config = dict(
    num_hidden_layers=8,
    hidden_size=160,
    num_attention_heads=2,
    num_key_value_heads=1,
    head_dim=64,
    intermediate_size=640,
    vocab_size=16384,
    hidden_act='swiglu',
    norm='rmsnorm',
    norm_place='pre',
    norm_eps=1e-05,
    positions='rope',
    rope_theta=10000.0,
    rope_fraction=1.0,
    qk_norm=True,
    attn_scale=0.125,
    bias='none',
    tie_word_embeddings=False,
    parallel_block=False,
    init='normal',
    init_std_qkv=0.0381,
    init_std_o=0.0107,
    init_std_up=0.0381,
    init_std_down=0.00477,
    optimizer='muon_variant',
    learning_rate=0.0161,
    lr_mult_o=0.815,
    beta1=0.9,
    lr_head=0.00788,
    max_grad_norm=0.5,
    warmup_steps=0,
    schedule='wsd',
    decay_fraction=0.75,
    decay_shape='square',
    final_lr_fraction=0.02,
    batch_tokens=[16384, 32768, 49152],
    max_seq_len=512,
    doc_mask=True,
    train_tokens=161800000,
    max_steps=4955,
    dataset='wikipedia_en',
)
Each number is 128 + 32 x the weight over its row's rms, rounded and kept within 0 to 255. Layers, rows and columns count from 0. Numbers have three digits each. The size before them is the row's rms in percent of the matrix's.

# layer 5 MLP up, 640x160, rms 0.203, rows 29-34, columns 0-159
101:157106085154141160151171126120163123127128076136114179133179121179130140138114094084135057075160193147154125134157124113152092142137064074145090079157146133139144108073165160141093137102126103135122078127149162117139102155095111063089136116163130132128119141082091165119128114118152096154125150142107152123135118123154139126139191157192121082093092164112131148161152105085112102121168193096140127100151142092144086123116147077206126156063128183211125225074112058121139128160129171
104:114118174151109113128117058065111118184166164103073080121148149070172163162104123128154147116152059147112148089126052104139087105151181122152130085090162159133146124095104126124167162134116079069095137157088103070123116129155137153140133181104121081085082191144075100151048140127197159076130123071146132076097127130148146128167103141110154119113131118135132123125146123175089143106122111149149050159092152114136123171085161095105049118115117088145180122111153168114156137140167131
099:071154100101121114202104124072127037151111170074180113137187109175066157103182133081099176176135185106147085074149101114111128079120138146089115151121081127198212103107109152109112130103173123076074103097178144131171115134098129095068114141098121127158151120128174142162133156157107146143081083072183156117121144117145127100150161102150149134126097130164150157198124117121111172119130098132134154166146108171122120128135079199125132139154096126133113109108130092082085123134123118
115:138129102085150102173094126111196099161117153088091163099087206116113115093103128070150170104077142124078089084131137156142118110110092070114192141141139140140062074190145070142114112106137071132154140161142148146101138104096083122160172145166115138127143128087074140099110148107144182147077160107129099114105098082192116056136110123150157123149158170137138045099113102152191108180147128117085125119167135082094055105114124133150171099123145129119148080085172094137107150151150119
105:167164024163119090102146152159105096186134160087133144102147173133121115136088119125117139115084135122138085185106125126071128077164137136101118087116099167152171192082118132104163140080082091066103107121113136142175116145100111125170163140099178131108138169118105143127138138143152141159156107143147047164164125093124094105152221117201094153168116176136126126130054096117181147139147182108162125159114134157154130116104097113129133098176095155143132110071051077106100102123153117
087:130087130117113158143104143142134112184148148065120115127120103111120109108100085068111100104083197105085060182086141126148141106094193199101157157143170153112112098098139096086124121086109161109181121162156105096101116114136136123114116091116156193116052126141165087127214119098098126163129149130112170145106080173151058191152136174151126102118156125198159117123113121123135109093150157066166074146096141137101155170191162113119135123165068133109095164090146142140128173107167134
# layer 5 MLP down (transposed), 640x160, rms 0.0516, rows 29-34, columns 0-159
109:166121131077125110153145180126100096158175077133113126157112117126101143122152145141139112141090174051172142118119119153109141143120110139109104148116084108132158155132125102103116147142121128097071085045151117148141073105109145122132158116177103118147100177087152115140101124130129116126180090125087126166102194124117142088112171151148105144066140118128112139153135102110105176162182146097095141099082134115140139124158171099155093111000106078211118130181202108092066109076165159
110:063136184090140128127139135085137147121109113123177127218100172145163115149149181113125080159127126111103137133089117109137141120108131175111153119143152122158134117140163109155094129089146097124235136128126064164149123116071136149138081091145035142163149156091104099063119156146094119140135117115089154112094166180099100168137094066092102115120114090156103165097155078117180177126113122136067115122141083155141123146084225144150149138153134125136145154186103152157058114181117141
094:098135147146166117087148121156135085142119153134148091163167106127179153145151127139109148159139111174182098099117103168107163144081132056135107083131116128176088131091109076138179112108110130092078078158177106115077126149175156082146132129102072108089154075130110094171165128143121137125176124077137107050070100051119133127138117137092133099115097171129130148103095108149143059158165093095177127156105127087119128066138142120131143102094114148127180151084165094121235057108113104
105:094092069129178119139179051129096148073156161098165144157106114158097182134135103119110213123150110134174150074051154101143147168103115166113165159171117114114132075118105172129160109108079141147137191164105071179104151123186145165110158140172099104086150147102146109123163156150170093177114219110111117148136142107096095114111101129129145118136129117112104138143166091179154139084183133101102168134131112181106173064180154093167140120101115111136090124155104082178138118139151115
100:123128130138072150151124150126179087110131155137191132112141149161133135215105089120055157178087169127086169111140063080181154123093125079124061143157158114100104143172104091122124154117138121144119150124190170109143073132121108096154111200172142161135148110159134168085120193102118151133082088104109124139139151121157182095209146096140124162163125098122107168146156127147132151146068106100093166149178117162130091149093071200141108145065156114125101072180136134165114127122115137
106:120095086081134130180154077112139134096142084140082139129090119141168106098113132176099070119131140133163195171134123089091119115088100131101148152164144142135180129126149100104132132145093159115172120143098094163140042088146132062114129145089076173122088146136114123104157139071137112158130150137161111066141091064152146140096169196111178160143067120169111157230172069172172109150071150126137109135174158120084099155107126143121106174083131119104165102182147085128124121149099111
# layer 5 MLP gate, 640x160, rms 0.209, rows 30-34, columns 0-159
100:167188145132132135086103143148153115190129091165151138153147135112149175091175139135172142148104108143162079098141098180167107049090103111110113163134105137109127110085082143136165148051144143078122145102219084123120098118107112181087108170099105158137102146077121190111121157131121133143126094138157109160136075120113089161121139118140120097167133102126068127125126122176146117093162138145202134199065152101078146153132215117144122177139112066168175105127133119120122096067143179
098:184194084130199118182123092109185099172177084124156096119167132106145119145098116094136098082148213154216121131131146165090075156151138121137077095114075132147069163131126151119143102137154095143125093107180100063109208133154108105108113113079099142104161124124104160115137149085106105136192148121127091081137076102151122082097159110118160190136155192171128110070123162107155137136142182103155110140161128111091141162104109128133131118186150141184132137147142157090104121127132092
117:138151174107163165139122115118157140153100109137061160087168104134111117145151142151143100115151104149097134124147098136132169130174118145057090172125159139107121133092123139149096075109191101083153129092112168113124129056182173099117125113119085112172090097161116057139127115058092107113134000107111102147132123133146152152151174157152139155093096153101091145110166113118112117120068130101170145125116177127086192099106090129121151079173117179126123150171119194039138126122141182
099:133094123138121120098089125125133167195133079089133125079165139148107077168163147125178134133114147083042154139094091126145096075165129116168198138154107143157127128152096125187071147100114132112173167148066123162104172090164070095158100187099147152159103087120077166148131145145146129126059116123070107134090155156140155160093129170113128159085093102085111129080152095110146148136156106092142089196124082104150126164136141140166115106087123120140056123148120141086053138095085084
093:205109130102201088187142121098139194116141106148133127113146137152136106141130161154101096146134180102168160138117151128106117105091051118176118131115168110192146166145156134116039154142140154123117077138155114188174074112151100093081173151085081123164123119069042061122114149103144096110141126124100090095117079147197128124083141174126169156135072101150102140146112062108167100132100186123101160118150153116151099134087109128153127138107175152102180124160114103100094130103133107